From a checkpoint of a small transformer trained on Wikipedia: tied embeddings, capped logits.
Each number is 128 + 32 x the weight over its row's rms, rounded and kept within 0 to 255. Layers, rows and columns count from 0. Numbers have three digits each. The size before them is the row's rms in percent of the matrix's.

# layer 7 MLP down (transposed), 384x64, rms 0.0993, rows 260-366, columns 0-63
098:097144167186172102122126094125084112171136130105112106122098160092123086178188138161147214126148181147155147140137104165102128133172150146150077121151122089091175173092096178155163152148107154
106:135161066115098170132148096133096169101139161101119123095085116134157113132127192067166168097142182148114114100144115119125166175150091136109127150120102152152141152174117146116072074096114024
112:160093096121130194104108157129182226153121123133112141122092096113111132096159057106137145191168129102098176135117116080094108063164140100151148115101161130151161154160118115157097110087160129
093:116106104122143085115139198165055146159147144199096136139137161109131119141082169104133126116135141149083159141171093078112140059085184159141113099143116165178146109182118115148104082084132161
101:104110162128122114138081101173159083106130130140139195090124069088155127092134151128124193099179088081121090185139125086140117104074113156129112122028142133133132131135108138135152123120057094
094:071146130144215133129078073155169113140128187131090128156157152116162076100116169150151173195168115170112153134076098125094142140131085141151152177102118128136110204130119097120116159125128113
081:137087141173179070150097142088129115131101131160099172073145141072164135136101134073146093189128142105122167183127083128185130103159165141140094109165131137114123220139117067135137156150122123
108:120190156125156080118159102153101150169136103188159177095094107095093150124156118107112131129121113114051149214114159113122102101120143096102115144063137119161139131122121047184145115175122136
088:080107154132097154103107089127092142167150177131096106147191097174122128109132091120128159147130167135169152137076148138133090143067185084141080136068151099086134153123169150161103041128107145
113:113149154160125114101132139107174163118107127108142144178066162109181088100125153131075155098080112029179151166063120138112058128146170101127111150101096120156158142109075143142126116161130114
098:136136225069131171071147147111124126095190104142072124066118120124112152100098111111132091149172105159095118120116129127142113171148142117096147110077114071080125129126102161113110089157126050
095:102188124141189090097152148097124086125156131101098141118101133132153110108184087156091137128116163138097098088094172156099130106161187142161187162109109157134078145025091142118115145147107104
103:075095114132172129116136166108125142147173137105192103123198108108153098112130174088122144160114155077154147150090146125107161085073132130147162163063117182114090132153103136074112105101102053
098:100110175149123157122080169144093131135148167046118109133101130158161102110104050162102158190156123089125100134119148123124153092163148137148135107115172211106105131109124117194191125161113158
080:160124128048149155129160099155128162141113167116179094101142136103098173139093135162113080176172110174158124137088101066184119125139111088098122221118170153069120138170143129126127107135153127
096:174171132127127123161122124111072119131129098107125089108227104099152167156170169113124139074132132118151132081128160170165126153130097138160119109118195160073103104125069169128131143057086103
102:155151089126132147163141138124189097138112134149154123108114101129142094192139094185056168145127078103092118116148112164182098125148152073099153088172112134085140203153135160133051151113147113
099:118126157159182199132155117112130152223139153149161117121124104119152131127154101125121124100087136119089127051118062155085073180094141074097152124123108099110129105128138166115121127079151196
112:132102146098097053110122161159147132112089137156103147180166139118107140102091155041123098104109149147171150108112163107136154119132096090120075169136148046104124155122188115191099099172130137
098:134119195112154119108192141105140122101107116155147088157135116132085110143153103137132076150141064091121132151163153124065128056150174166110087141173098081134147093079139118066148067153104104
097:142149165140163083101084145102118161144158165128171163068156098113163086116153129114187094144113126059129165125148115105136124174181137159179103160106104138152137096141087204105109166179085122
086:219117176140120132125100122173197119130068127140126137157084133125074145163082129155149122147107183155097146109201082127162144112165118096088132143118092173124151103158124171104151160085146091
114:178102092179172113084118134153068163134062145141151088123129082174094170115116142087172096123112142122161160067122124150114124133143089082135084143118154089094104116092203135179143093154145129
101:187157157099067151164152134088130109056117129065101165121109132160141106154195127172114132147151116127182114151186147139181169093091092136095141123102120104105159119149073143128079130130183104
098:119146108179085141104104132121158146096130080161088093104080055128144166149144113149165152102099102115151130150159148191147126112143193191129131073073136095101122193123129149146101120136091195
107:109131178146107150023150093132107106092114134063149122156119129140116120118149175136182123115168136160116067105120094103113112163133118118080089098086110103093127159058186150146147114136155070
088:173164165098118127109161103088151171077157169139123062112152135181145119075082090132138116155124160138181083136102155072165164153077092179128133171164100131133124104118071159110091151109153115
083:200147109149151096101063107193093149167129153157151147134102090122125105156142142163071104106136108163109149054088150140123133144152154142153178139101063099123082067117115158087127148154167153
094:118134124145134066153137109179152138163129099118164090093092089168126150177139112164074077132116156137152178073114109128138100174077149134189154130160135045087129064141123097123135084094133125
100:115135096119119129118122112166115162035133183130218105104141130183161148111169205109171183152128157096156075135141166129143105105106116103126107175157109132176161148149120158107143140165115110
109:124183088097104155128138153092136143122117063142157175106136179106126127078165098143092151075183185089163113163103139183145138102177194188109160088152095084105114119141136143136160135100140129
101:160120175119172156121105108077117091142121069113092092126118165113106185140127155158111154159145164144107181137117164182097144129108145150116111077103147126091144121167173065212148170103098182
090:154115144113152135111070162101075101059093139121098077090132115200122138163108078122106087092091180164124102100118142202129089121122142098116061090133128107099102098124129142122153069169135130
085:134134117140149122112140160170094169113165133102114205097114162187130116119143128086150139134144108143195138090130143074174172110135074124126092092043070116121139183130100119114057148095133124
093:107176116074092108142084129166134098143132150122138130189155150133215129143174167077131147154120166088182090155109101089160160167103109137113097105134139045094169126108085115140114171116130154
125:132076126162132129132149108148143119031152146142128086094077191122114084163104161092142170120127166143133125100123192086182193180116111137090126115099058092122148135126151132172129144123154102
096:159157150140142145161131108116121169147078153091110105165096173103148180134084139100170062110171146160102134153109130089179125126196150127061101142129156136143140129175113086161161126183183181
094:124093072134124093110107158155138142158166128101176170141172117059132131116075138130111167134184055146122097116162094065122121119085164121123165107183124120123088137101097127087117104083064168
097:151096121183111167184201145121068111117113173149169079129116154117104152072092166150067105122138199081144116119153078141126161154123169099151122158142123175123129131134151166128110083124153178
090:113098194152160105156130080179164111117132104113059089118096173095117148113156150185118191137057112137125148100124154168076150121136158113138183140128164120122125093160135084156129180142190129
096:075124185128161152082147136125121141105136134096082146155155132146152119077084119075120073062172180100174135167115137165097063145111111120114066166147140138136149150141101064106143106154098084
088:164171166149088167119158130115107106168093146067097186094134076122084091165139129132129198120138101132156100160125129177113151160058101119178150153103102177176137154119125173127173171124143103
104:094152159098149181143117095166162126140110153195096078136058097158115102066105111148102146167146134051124148082148160113141081155117157159128172156148113172142101168121117139160127159128073169
087:134192127146172133189091052183175080162149148117092065125117129119124109149164131161110173094147088132118114136109067184177112159185135123140121127120149089106113137128120159119161096079151098
093:110133131117170082165142056131135117082150114133167063177088143145108135146147148154097163099123199138095096100097147142090106162126132188131125157130109123090088212092130124110060171130120121
111:185120143100114153143139088097151031112093136127092127113122157206096111143115141124070167135145100172146174107103165144162205118091151161139107117103144130120141073170100143140182120110100102
093:085171119153164136128128162141070118141154119108121103161157156194079120154132121050149107089137144097167188098161115136056107167093189126134118123158148138148141148187120135161179144081155103
115:115091172154128150114140148124125104099136196122124111107133119077144122096110128067117108152110215094179100106127152109182100177128133117064131158064087108097137182140141110119109153102188073
086:067111160100159106105099135131157127133074104129113101136151126123089163179135156122089103065101111217126148086094067126077085099148126107146128104095099148186133151180161076106132128090131099
096:109136130125160054123110130158124139090134104177128070061150141157126157075090163154147163130180128156116100127140177088104098129082112210111080150101129130162063098149105145099144151137097171
099:209116115125128157176099133114097166105113136139179148107138113095108084172097090111126090150124147114099066128102152092193165123068177170156094097140161098120141157113148174175129093095146177
083:143194127110153108093126095096074146133155137147130143111176133089110102065160211126151147147118134148156145150114155139140085130211145120217137119111080078114098161066124136137154132099128113
091:171140149185166079090145111101152117186176123142075119097097163113127073148156125134094099136115154139096175116165125116145120178138103149152073089163123070191162122159147157141153200161136132
100:131111143103179107110154172108172095164110126104126102107058124174107165145147115173140163107135117059143138085150092142119082112136120161120119170096143097161135169170183105128138203173104197
106:102149161130150130106111103099129107199068134161060087114128103140157147064119126084166142082107097126126165141091135172127122109125182105127120078132083140126167131156178184101135059092154166
094:087142122127156136165179167067160113150115056131104081090118119171149131152083119106105146144109179163137136104120086113127104151134131091103151122134126140111147143089234147108120158058192145
111:114154187102117077079136110097115102164161108091085120148096096115111086124087116137102111182136077075092066114161125108108120097127165122126156170076114068152168123123132068153184117175125145
087:140149119149133216066146142158150136144110063152126057127116078108081110162147125155101216154131121137102166096106103187113133149104155130124156104055111147149088121124086148098149119111130139
102:183083163089113163136215100088109132090111132131078168179156118143163117143091106102139115101104091155161125116138158070175092126111087118063158084107113153112134173165155134144114106163168101
083:171116109172078089146102153141158061112095139118088145101186112161147130087151175172162133173096163151099151152138119164147124122141111106138061123176141175146122143198154161176158163174115146
087:180167090139096080118098166129147095153108115087111101150145139125053171084173130135209095141144144139118207107132124149103121131108159116150130101054115115090105126132162103095183082096146121
098:144119139127118129167106101097143093121081142118152153083114066178080139125170169188103110102105168163147123160111151157112112191132168083133163140194087185124110127136173114111120055134173098
092:124119137187046144114129135178129096108147112097136169139116092125140169093136124133161179151179038138122145128148025066134140148144098148126158113103137149119152116168149124122131065099111130
104:131130176141116136090144186151134143072131119180105167099103136045116136123179087078106140166159109090139168143144201085142173164163152143095082161111133113116096085078139149094096147116118141
090:137125082147138112131083158138088133157081140179141159141140117177163122122149128079089086129106129142151111113160147121096093166164173069085123180199094205096096133129147127092088083075118111
084:082080101132143166121162157135162119183091109145139092115068179157129149156177122085074157092162131165124160106139154084117102141096097143073126087152110134111109117059136178104081089175144153
111:178091135123105169129165161140092102091101123120149142127072071129124104131172186178118169175055098140117141106144141132135207113173109098157151124080084136159198110090110149159125138104144133
100:115150045156129123128156144145157138120170097138162142144170084122164106149082148092080121081084123090122148077137177135164092065165116090118154195128138161097093125158100094112094147094084094
108:141114143158098088121120186147171122069123095148108102170139056086063153146119113130120165102121165162138079076093096127081120080163128130051131122101160082139154094105126158089114140136161094
096:089137166164167141096182147141069135145162169118147157104099081081152126171097165118125120153098099131165150042145136130106128078154138153127170133129120119143059168137067149122069160107090156
115:165112165182160102074163103073126166225108151100073132126153133132142172130079145119130149134114165201133151151142138128096174108190111126123116120143139117121092167126113145177110171176166129
130:105082066120107150086076148164178114099162102085101136190130154159187120138105166117043113162134132165161090120150129157116083138158090095097150079091117121144165104111148132163120148111085098
092:136151128040140160129117100151100116090125174198158086075133119170155115124153127153098069099098209139135137157104116044149157103139095143123173130188108121117114122151115170103097134137130110
098:137046148137090108132187200081171080110091153160098156165119148154122152138129085104151081108097104097142075120138154112080118173127134153130074152064110138191140115151138115142139105130149167
083:110143148134140101214099146110145142146135150184143098087158127107196107129155097107126139073184111118127088210117117095107140119057147145170134146103125140137171191127150092172118099154084113
117:137098166115122099180133182107120131135070163171124120119112169104169177060124125088136065142077192101150117144115124056150144134114142118176061139209131135161149128118118126120109138162137116
089:117148155165095100129143200111102157176080105096125108137150080098150162088123172155120109103063139091133166122139085109101089165100151178097096132072099090141112114157150127165195156150171158
102:138163155138129176148127077105169122159101140143127122047078115126118076087123178112149186129066129121102127126106148122115079164097059141109126140162117089080139129149093121130147102215092099
092:072102175179149101111134080153129148130145170125111083165135117099186134138168102148161101117147192099093157153103140163127050142089143147073081141119084133139085131070132087084173135122144141
111:140112156123160121115133075019122166097102153163147107112088196151140101129120127156090140156112182090148193110089102182139133157130156073088138132174097120148104102143160143096106163161118141
085:107136123122095075139137146137180118198132148135141211071127171136151069144163135177114149115082101083119211130110133136120140090156098116174102068168120138119141098120090168086156130107129124
081:168173104083093075193125133139171092111130125117142082090128137142097123153184175151074156185120121142143109101101156147182179157147175143147177074111129131093135177145112160130155152130171171
089:134098132112120124180150145083140106131123120100168097181099153129124131143079099134094089192102131124139171120116120101139111119099224085112150084156073125148135154151131161070180085048113129
102:083110118096106128130153153124083103077093162115159110143141067121107124146144138112122145115177052090132115098133168130131118073136150175062112143085097177076056191147105115082126118107120092
114:143135112146105077088127128146090121120177128149153114146099134058055184161118129126133165127171145164186154118144147133182184177116158127144141083102113073173116178150135128153133091145164063
100:159122124099119160159183128134155094123165146134120138177120130089127095124110148174116142148158208139126078101074103077118141171072132134099098136184143189130140095160061169139161120136183178
096:139107122101088106128170087204088135074150064177115099122112149145126121143104065112107110150121062081073123108053147153129175106081136135182121118158162095166111109133117166121125128114099105
092:123126176133138207115138146153068087116158162110094139092143074128140093120157172163188146163148123140184132116112115155108067198105123155118066088128084118080125137167122165097114124086129114
090:110196138142196146118078125175123167110171122136105157184119126059144120130163121139203167117111081135122121148144130096076095070125135156142139145125127177177158079124100162120173167129087139
101:116079128111109159113108110170103165162102141191091075063126106146112165123120141130133156108175120168116123051117156197083076134115143104128141140060121068079160092094156114107134120113140099
097:109141101103128154189123105143143136105178160134119114181116170174145126108100100140111112087144118157079158171098179115178161134155176068123121121201179128113139191103166120166068136108137081
088:119101127136164116155134108167097100170196153128152173134105168117110124160135162159223107102114160099160158111165142184134148123098170128154141169126132065139123071180133139193112132122079091
077:138148123046159145161152130170092117129174164111076203094148124175074162081138165141130115112138133162138127106174092110153144113120138164160196166083099124134106166157137141088169089152122163
097:150095117141105142178116113168132151083102181157185144113084142145132167180071146136197141110121138104110123149162117047166129124170156121103146132194121138103074139149071110101107177126099165
091:086184164212121139090100075155142094146159118115079135103146082120173123122169104183112160110136101078128104130177154136129123179145165109191128176141105083145111109182092082142133130151137125
105:140124139164171211142134121083096067152152083110119150067131093145055108114125081158128139147155065080092080128133170178137100151080133123164121160115097125117188091157144132121139114120151128
099:127144148165121171066143157154096129210136166148148141100060105058114127092175120156130114145083124141139175101152061146153092112124158128132095104079107069090118070139116103141117103124093143
113:146135122101124197069118129130152105081141071174108112150087136157122144163073073084175124130140128184117072089122129176133153134079154109072090087145121147121125130163065106148170099140090125
107:152094110129111095171161146176121128158080128197123117122075101131146141123032165151140123074121123073090129163073092081147089129102130111138109151152149145161116141115170156180129197106142152
099:157141188145147125155170156094089087130152204135090140083109168126151101095136106100079092107075155105152145126152122072123107163091111155098096142174146178143176068093149112103135164077132145
108:145165134093089125163116162173153099104118175080101114138136082143081157093098127143134087095089164108185090106058122098175123088081139106151127158072168135122187098144090140144106106100141075
082:189098155195154113156115106132122108077152138121155106148151139185110192145110139089184114167094119169137127135108065088155141116128096109121139148146190112152143051117104113067087136168163119
099:110131097087131147133111092147103145133103173139118107157193066106167125131143144142115102135099095145185139153091129124179084216148039097169116126152124081091192174125102121142126137117135156
122:080132163106156153160079102199144148087131141118131128175097093168148102116103138114125147106184116142096143094102124103098152179130192104134104085161182177110175178131084062132148150151168115
078:152115152066125125121168120189134175082199135105096138111159208184118084113136080107083127115146157180126185125114163103150172065152095106153101121188122117133133121126130126135103155161115128
110:138114168118206145122100134103148164104074123138159128071089078141064090163107103150128085112145151107125102061149162081142138157149159145096186121113130091104065136107151092117057139133117144
118:095142151173114165172164150130136149137166131208117129137128163121119164139101139181175161140128197114138180107095111099092149130089182070128123122129153168144140142122072089171147205097161129
# layer 7 MLP up, 384x64, rms 0.25, rows 261-367, columns 0-63
099:118068092106100080085096165153119131193133137155156190164146119143114134107144145103110153169116108094075168126101140151156118140126050056143123116178112116173159049121143116080133136146113142
098:102113127163164133100123112148174103129143163132178190122076116190090154100159137152139150076209145140112114160112114119161115117103126200155123082060085152091144139097121147119073168116151096
100:104105131098085176164148145150162113111055140168114156183119154134114126154164148116084156116100137170130165144119125171084159161131067107080170137066104108092117137161101112091129155219108129
112:093140105130115135169155133106130172141114149173165120089105138174093096136175111126148098140127217174105121103106117134114153111219149146151080155109180156129093144168138101092100122096202088
101:137090110123147113079106127135159150140089158152122150107057130134117122163088190119126023156118158144141081136110146158174147117057115094129110127122168109134122155080096100154157137102185190
098:118137123098060156113116105134152104172132136094125109176154088117115066147116144162099151041103142186136106072127186133188106155161110143127123142101105165208134120167145152087106133152096148
110:124182111114132108125114165132109136180110137154132151126166060147148134131067159181057121152129154151185134133156156124094095138104082139125145132224209132154118134157135147129120103099188101
096:144103151126120160140091116097073129119154076111149155102118150144157130164101125088132110099109071164077125121166145057124140067168114196137125125139091086141102156154115127147174183060188094
096:172094128183136105109129120164144143116094072168183090102121141141133129146101172140152152115163075147145172190114158146174106159139083142104140136099176161152147084102098174114093114222156136
107:077135155152094090125181158133117144137174179107137143131106111169130144113145103138124157157100158176151135161232163195145135140132177166132151119131158166110137170092151076120113153049117144
094:179085125090091158098182127156206147140105093192144149115164140175126104143054118143135114133106136138087115158139129191133137054171121125145128118154174152108113111084125118138144091079074135
103:115164128125073098190124092119094135098075125129102182132097161104088132156133105095125122103163134179112098145211079119143060117165155125144094099163105093135128162088170149157141128181134185
111:152143089100118144132169124118148156139078073205152132081129122084111114125098194148098079086124144147143094135208108089139081112095152131115122128124075053122164147163157158110104162135113094
093:114111125170152121128139157163126151109183123105095091141145145136168139144123138103046114090060165122042126072155159113193100123142106161146160088133106157140109100173120136092125175142099063
102:121104164155092142138153095147087183087093116127131152176065145122149159137153187108101139085143126151161213170116118113163130149128143179119095120136195120107109075153103090144168157095133189
104:137128130081124047094158137087147126137164098143091119172144092162128165102150143109143123165148136113164130104148100105144089108068148128136111140103219127044095172137110140160133185137081172
092:148119132133131085143126073105082146062109133160082136124143160090085185103096126125152182148154087173147091163110103111169143090121081171146094164190121085104190109094081101153119106144100124
095:140124096161112089109128154144104151108176150138167124194120137084108106122071093120072161103063080131124093140188123205100116138135136099134152099173160132121171120090096125060131167170114161
101:170118130074143109148048120129137199103144111140064144166098179142145154101154169134071145097094126145148119152163179117147098121083118130070129088082087071171112102155131136147137139166099154
104:085130107199087161096151142144127098129118135089084125157075199191120151140150119142125144156172142186105119128069153127130106040110085163109160097147169133120128096118155087153120092099131156
088:078172071142103133125119180133156144123156143167104131100128152119167099101134117080073151144111111099145112160093186101156086114086105118112131087137132105066121140092099013106100112163097122
106:115048078125110097068140124150111154161121068093134099162130153125119093129154088078103138153078134132086130139148112131176118191146068138139106104158111107144111153153089159160109109103219156
098:058133130123197115124143173060122153111084089181169171149175133144110127117144150180142148089153161132066135159158091114148059086131138097161130131146081150107125120162153135171107177101134141
106:081120138073103112182157070104147096179117122109111112130126155129106075146130043114137095125123135156112107135202163118133091124098105089194112108047147174110116134159085143147159100149148118
114:079167119110124158135115077091151104080102098104110136081109100142155077069135138074136143133158103154158092174143133107077163098135198148133061088122128104100081086163118077110147155153133086
095:069079117174127153131074210147113106129046123182172150133134138100067150150133085148119093155121126140110145148124158111152085115116158130164186099129104124099088104140157082139119166173145168
081:075178121142087085137171118088160103131061166118141113095170201170152146140084097117130105154178138137125069194143139173092115122090070123125085176131169130141119150114124119131159101105113097
104:121138147085102177111156174107106117102115083117172186150121144042169120199133145076145111129129122199123127153117124110181138135099113169174122113194167100126121136110176136120106112133142192
098:161084131080129111136121118140113156178148125133083196105136119086130090133130173061108082134153131111139152145222104184087144123091145147064107111122183137089165134133087102080108112128164128
099:139138135098130192122135150144096145189189153155167099139169043190099107124127095117181114195132152115131094150118119143073096064077152089127067099151140143128121099121145112133115142137149151
097:084106121089071098147120119196164113113147170109126173118171093121091083094105106166110106096132122124124056066138059135160108085173142098168137112138137139147110134087062166116142114159126087
083:122067143165099090114131135154187160152174164061143171155130141070143119127158185127131180140151080171140113127085147073163144104149146134161190145163143108131110137099096143191109145080104130
094:100093179100081151143088080142143096110103106091134093142084169177133164128101179090144155155093089109069114107115095141170077118141106186175163163152178125123099071142108160133147156126105092
095:139157116140099145157118112104163194121144101109134145102127122144068111164097053170127097108108102132111144159152123126091078059179118162145101136106124171141101156161220168081136068124140110
105:074094101149119181157131111178096118095103130161110106114076148143153167146071149085084125161135176096129161151157104170124161155147163109129096096110086165066116119176178148076142158158143180
099:096185142106109133117183112096135106109175146127141113130102129199075098174140103114146112124099144150071171122147170104059166112123123123160052093148071132129140100157171115085117193097143127
109:079111164129125101125147103124166095103112135163152115121088149145102157158119114166172096191096108132099175147139089143141125181146096165112130139099189157133103125147153228166059150172162093
106:081151071130112120076143124117137114121129127095078134135184099133146099185141129148142120173071143132141129158151176068090137091148121101100168092183149173130148035119129084144119099171085101
094:132139150132115089087140107077118100104111125149246135105213083157169165133115162080168189139155104128084129128118125108157159107127112117147115138110141126119150106067091139166124081111134171
090:148120133118113086149140120102078126143064106165129067090122147143101089159209160145120198211122069125122151110161104101160174136123148160111132139162162095114115121117160163138107176117140183
094:118135070123162107112150180174135110066130115169130100153180163090114159170044103129100148093086158048121123133145115118130123088142115148079156104127120051113087107130138126138139122150077168
103:204102065109118168093133068136155164127110169068125144092146101157146161132078132122062116091111146121162119169133163136102138122085113159164059160121109103150085098143135159095108173085151123
095:116100076057126129106110135137136145161100154120121101124118118139076191084119123124107182102153134168141128160106205099076073086142136159085158172170156202145124126094133165118117096155108170
093:107122084113068173101097182141119126174100147128115175107175151062205103129129132133128111133103086163168106103147105131143128046091183097136133105141150097156161134153130126117199079115113130
096:091029078129118145069133168170066107138190137138130111138142159111150125114154096153081126154120157108105107093183146128117076106121132138134123190142161112148121120113220130106133145106171107
102:129062138036102130130130138152136172117133131124074112114121215206148110109142140113118140159122129129156156084154132159098088147142140127186108112110085115154114118141114135136108038152179091
113:105125147099099111131088108200126122107091139139116116097135141106177089085084164208100113103071082121056170078174148139137123083121058152142112122080147167100124116122098103098147112118107128
090:158135190113065117073182127163168161125126164137111133139141094123159079070159133118121227121114139123153083170130126112158171177092152161166151155142130114136101161146086164136134118146187123
099:092112087078121131124165126141165133130147151108150134118092118117105142052133091098090119190131117094180166182123130156101174144130149110111088124130166122103139080041133129171074183073146094
104:097125157091093098118088149108162133111130085085214124155158178097168142096171142123096123151139116168160145152140077207105114131166144067071158154144146118161121120110157142136102189160099145
089:109102173154105107144076130091196079115126177111148158146129108160128205185138093084103166145105162143093140157138084104128140093054119120119140135167155110118087124201091117127102150111123174
097:125126137086136185113083145151120130092149157142171112141153136153076113128131164165129159120082071130161057117024128137076110052080122144123123129102137121094119104141099072114114103090118160
100:139176151096147151100120114125148153169108154131155104160143103192152121088087157143127073116166111201121117201088128180112132188155109162131147199134118142139141094196115154114099128081163117
104:146102088109143135156152152116149160061219131148088148167102137118142114142111158135073114151113046130140164094164080126060056132131104120168169146136111087112111074134166137136117121151104138
099:124107164122098123112099066127081094128152147212136128163131152097123084128116151095191076167144126180143159134178153145095135135206142108077113124075141108192163139094125128132112073144135116
110:138109163164154106153128091168095142099194077131112179105097111123081135117145174063147113148069111118133110147136144135133138146162112120147123073120170108145156082162163133102158228126087180
095:081149183095109120126125161085155131145130094148132114084174167136191089166112135118110091120093107154146149111126156115123152049163094156171102141140198098183102145204144150166101092107130111
102:076175107121137112161012156156162141128141137085205156108096091090093110118146157171103121107152159190159124147101119184132144108142163097172116144162117107121106131173098107106123146128121154
087:120083132111165130131158084096078166179100076100122159113117156104112117173110113147109132088152152130127094154100173075133078095073139163118183131098104105085085123090055084140128112076086138
094:117133135142150102109067151150164146144141114137201089144114138167196150154087135090128186092151099085115081144069101129190130099149108154153166170166089130121128134168127114122099195183125104
104:130133121144150103065081131086123164157189147047114175207129127105149133156103108120158104145156159191132089135174118117167191115083092137120098137122145090142161121164099142140097126116165079
099:168152117079193172162097138138143158082187153146161092129166155179147082128126121115109135065122161100139129104119156139104096080094086131143109090067144123102080133110176118078175178148121108
102:117187115106137204166143104130135151165160153154182153053137086202137157129092106132072133124146135118145139087157135163149106145118181104077123111114139137200135094121094124112141166122182165
104:119131074116108123128155147055131138142153133067134095114110168134143135176135132122113109172187136115095143204135140122199139061116143065127124074096096141112099089161088114154155193103116144
106:122148141132176051120101112062120144170107139120138140119156097160097136108120139173162134172152110091138141204104143113069164090108164146093143163128237118125143118151147136067143142153108119
107:118122077129139073139067122064111114185200135112124138096158178127113118146083130064113127129181146145074119093133105100119081131063124148122093111166169109142066127173137148111140098151166136
102:122149192081172119120113138156113076153146146098182108167086158159132130123115144114164129118111103169157149116182165100070112099114183167117079108164181153144135114067176180125119102181101144
098:167103115163117114116128135144104192136082122157133104111133158166151122064067100168078078114185128118132187162140109131132083138113097193207139091136093137176115176122123120087132140124175115
101:141150132159092043076141153150155142095150128084152080169123138157086167105103120156160113099119120157092090128054135092163073149137079155151100059149130135111166129099147158159129146145154182
107:147152115054153125117097124162159114141180141098135164137087089190133114162111155142190086154144170172163134131052103193114162077111109131114113124092147144098110112114147099051138165118136108
108:137169120137171108126131110155144116109102075149149119117130191127124189122077196153140108145151097080141113149099145156094116141159127124165052099099056165117150110140148163117042168099167138
093:106071116141096124119111146137126177135146082111122095151126178116144156124090147083083172148124044109139145063131181102104125174091169093144047145138110135146092098097115155155183146178141134
107:060147128076151134106070124119064131117151113101107124130179152079101087129121082187106158085124137104092146097158110114165117061111125105110098060125136141140144123131155139096101108088188192
103:145070150088157138059088092151146154134159117075222152138160103130080103152079118208105096137113164114156156121153131130156117105126115104109144122178100098131108120118169166127068141109095149
105:107149186116192165076189088113134162151141115115090070151154111130082093146156138139168184165084092162156145123115131097137151114146130130129119128097069155045145102088109117142093134132186150
096:137171116117095120168094123182125122131150170189124109126115148137126090165115138128095116104162052170121121196120174178110152154081108200163151147114124163136139142133097107130071051115163094
099:072100092115088107056160132134137146090062124127161099077169126101074120158074124094145129148079128099157101099096123074113126133142161149128153105092084172088151114125095106148155173174183128
097:123143147095121156180103176135171086120137111142138232111098107078089112168110170115091166123096093170099106141118104137129174073143143115162143150145157093112145116209129164107123134185104106
095:166140113158149148122155109125130137143101115159194110095165169127149137084089153146165206155182137154141186118133160118152126067156101106106108119057200125116155129127189110107066134097106140
094:149085089105114146135092113134119128098120097140135103183108089092157136156148134100160140169164149138204057109157093100146129134106179100120149165135128122140105156200146087141110134231151085
096:120104154123144166110098096109089135146149144106168169129126111042101110098037063121116115080168108189157104093133105101106116075132067100165066166164120091137111120127130133152137117134138109
093:128133172154154103106133215153143160158137150161085146134150127118153141146195138162148129092120125182114074118113126118161148092095110156142106171153153093076090147100137137149089201214123162
099:122116120158149110132088151132126125146167106164170087161115109158119164166159174210152126158051129136145187180160169159097138144093118090131128193133148118134164095117160145133087198112130172
099:108159170087082085091104144120140158109149084105098174172117101109189122146144148147123082180167164108175166130084108121134151121128156202164156114105100132141124074166107161144115146143207096
101:097131141120121136132130090085071112099112158190120134095142141163122111105180135145123166163108100124159140085101132139131132078145111117222136149091091199153108131113108073072088151163089192
101:114151142151088118133093170120139123196112161058101153106143103139133138138100193130148161209175185122194104120151151091106131107192134124097131089112100142138151132137181107143112093107187097
089:116187127125076063134153119093181124082099153153188115127081205123115153114093135190085123092151160129152151172131143111131111106133144097153172150152148126160113181103146133156087115139164193
099:115072154117096132116105129087182134171109148149167108091171155110107077133105125222079075100128116160119123076133157098179149165104147126130060086126090085115079154149117145149107128164143139
090:123144131140158118192112127118174086064176163123146197143126115106089146161102153158158123108097166144106102198136125116148134123122217101185096112129112188146150155165113131127085123139180090
098:148145108144151096105143106064147130156125127149124199078206104084138164141096115100054152163124166175122126080132126157169088072168178135127116124122149151046125104154105133132131159122102132
083:151171117117093120099092133101137122169151112119111092134148062098142088135101141129068120140149085101051114182119107127135166117144178153104099089128089193139128188083145116049136085165139142
083:115138198116083187185110144112162163108134163172164105163076091097160175093107163121137115147148126106202176140090120161087084120132140168126051134078111147134105134096126118126127123094127158
097:104094119139220106115144144072119158163142117104095110151184134073094125090154156161064106115125076205154106166133123137127124116128096098125112183114118080085162139144146152147128057117145143
100:162078113080152125148088177137153120124141160127100161127107115093078098186134139114094143108141166214113182091157107094128118104091102198086115119141152094114129102125187169095101167100156166
104:132170143139110181140082133095118176104049084161182146161150144135188140181100129200090113097102173144111105158148126147117146086124116104141130131071141160098149173157126113058135160157120136
092:083105132133122128073162094095172122105160126103131096132136129151145110129087108126081138201130125174136119161137139103117139136117142180134126125244166163085103136182171152149074084142073109
106:101142157050093172112128187108098129161144150181126131156104169110087136117146114097135195123062105112156109196161136153117148098112142140145151157119138084153149097170170173104142207140137106
108:085149178114122138119088157103152145117176120131116132111157141136138101113216100192070095172132095168181161070169127135087164154124113160096140170158142167151149106124090137072118125188141138
101:066137040037089192098092098145153128088112113150170124144159136133148135118120117111116109119160081102085121111132106152066160107126119092112122173120120124095096090185086108135164146131141087
109:093070075140148081096149180161138144115074133157195152150114189084161122147150133179130150099144153192136146174133146164117128071152141106091143148165098101113082146118111141150085157159099166
094:063143040067093178093129117166113144100088105122148126106090194083131161120161154091109107119129101142139119125127105161151115189131102169123126120125061143083102139103116110167180114103119178
117:082088059085110168133117131171087149112121179133111174124099148154079145118130133133136155159164173031056168149114153098128122089093103122093138090117155110105087100101164098124114152163115140
104:091129100136140122113129135091110156220111134145129108169078148135120166082172111124168160159097103151165154167078131067155167151153130092077070134103128144164123081069132138097111173152151083
080:098106119173140097121095140102122128158085127142133122097097056151096170143146129171113144189125122101127139207049096159129113107105087138105132132138087066127074110159160151108080143074143175
099:129121102103139122198077091126134084168098161107157153176164133113106087119099058164102135136142108119121134191146138084174101074141165156177110179094071131118195121071125124129121122128155118
104:121090125119095128123167104150165133136129124132134168196121097126103221169122140107099113163152127090124184112109068061134127159133120100113134129131097187147140148116072077158136081200169137
112:140099195099135082127112073085147163139151109123125108095132167126106097091121113128139169057075103126112115131142119092134102127134159171153152132040138101119062069114106167087141127195136093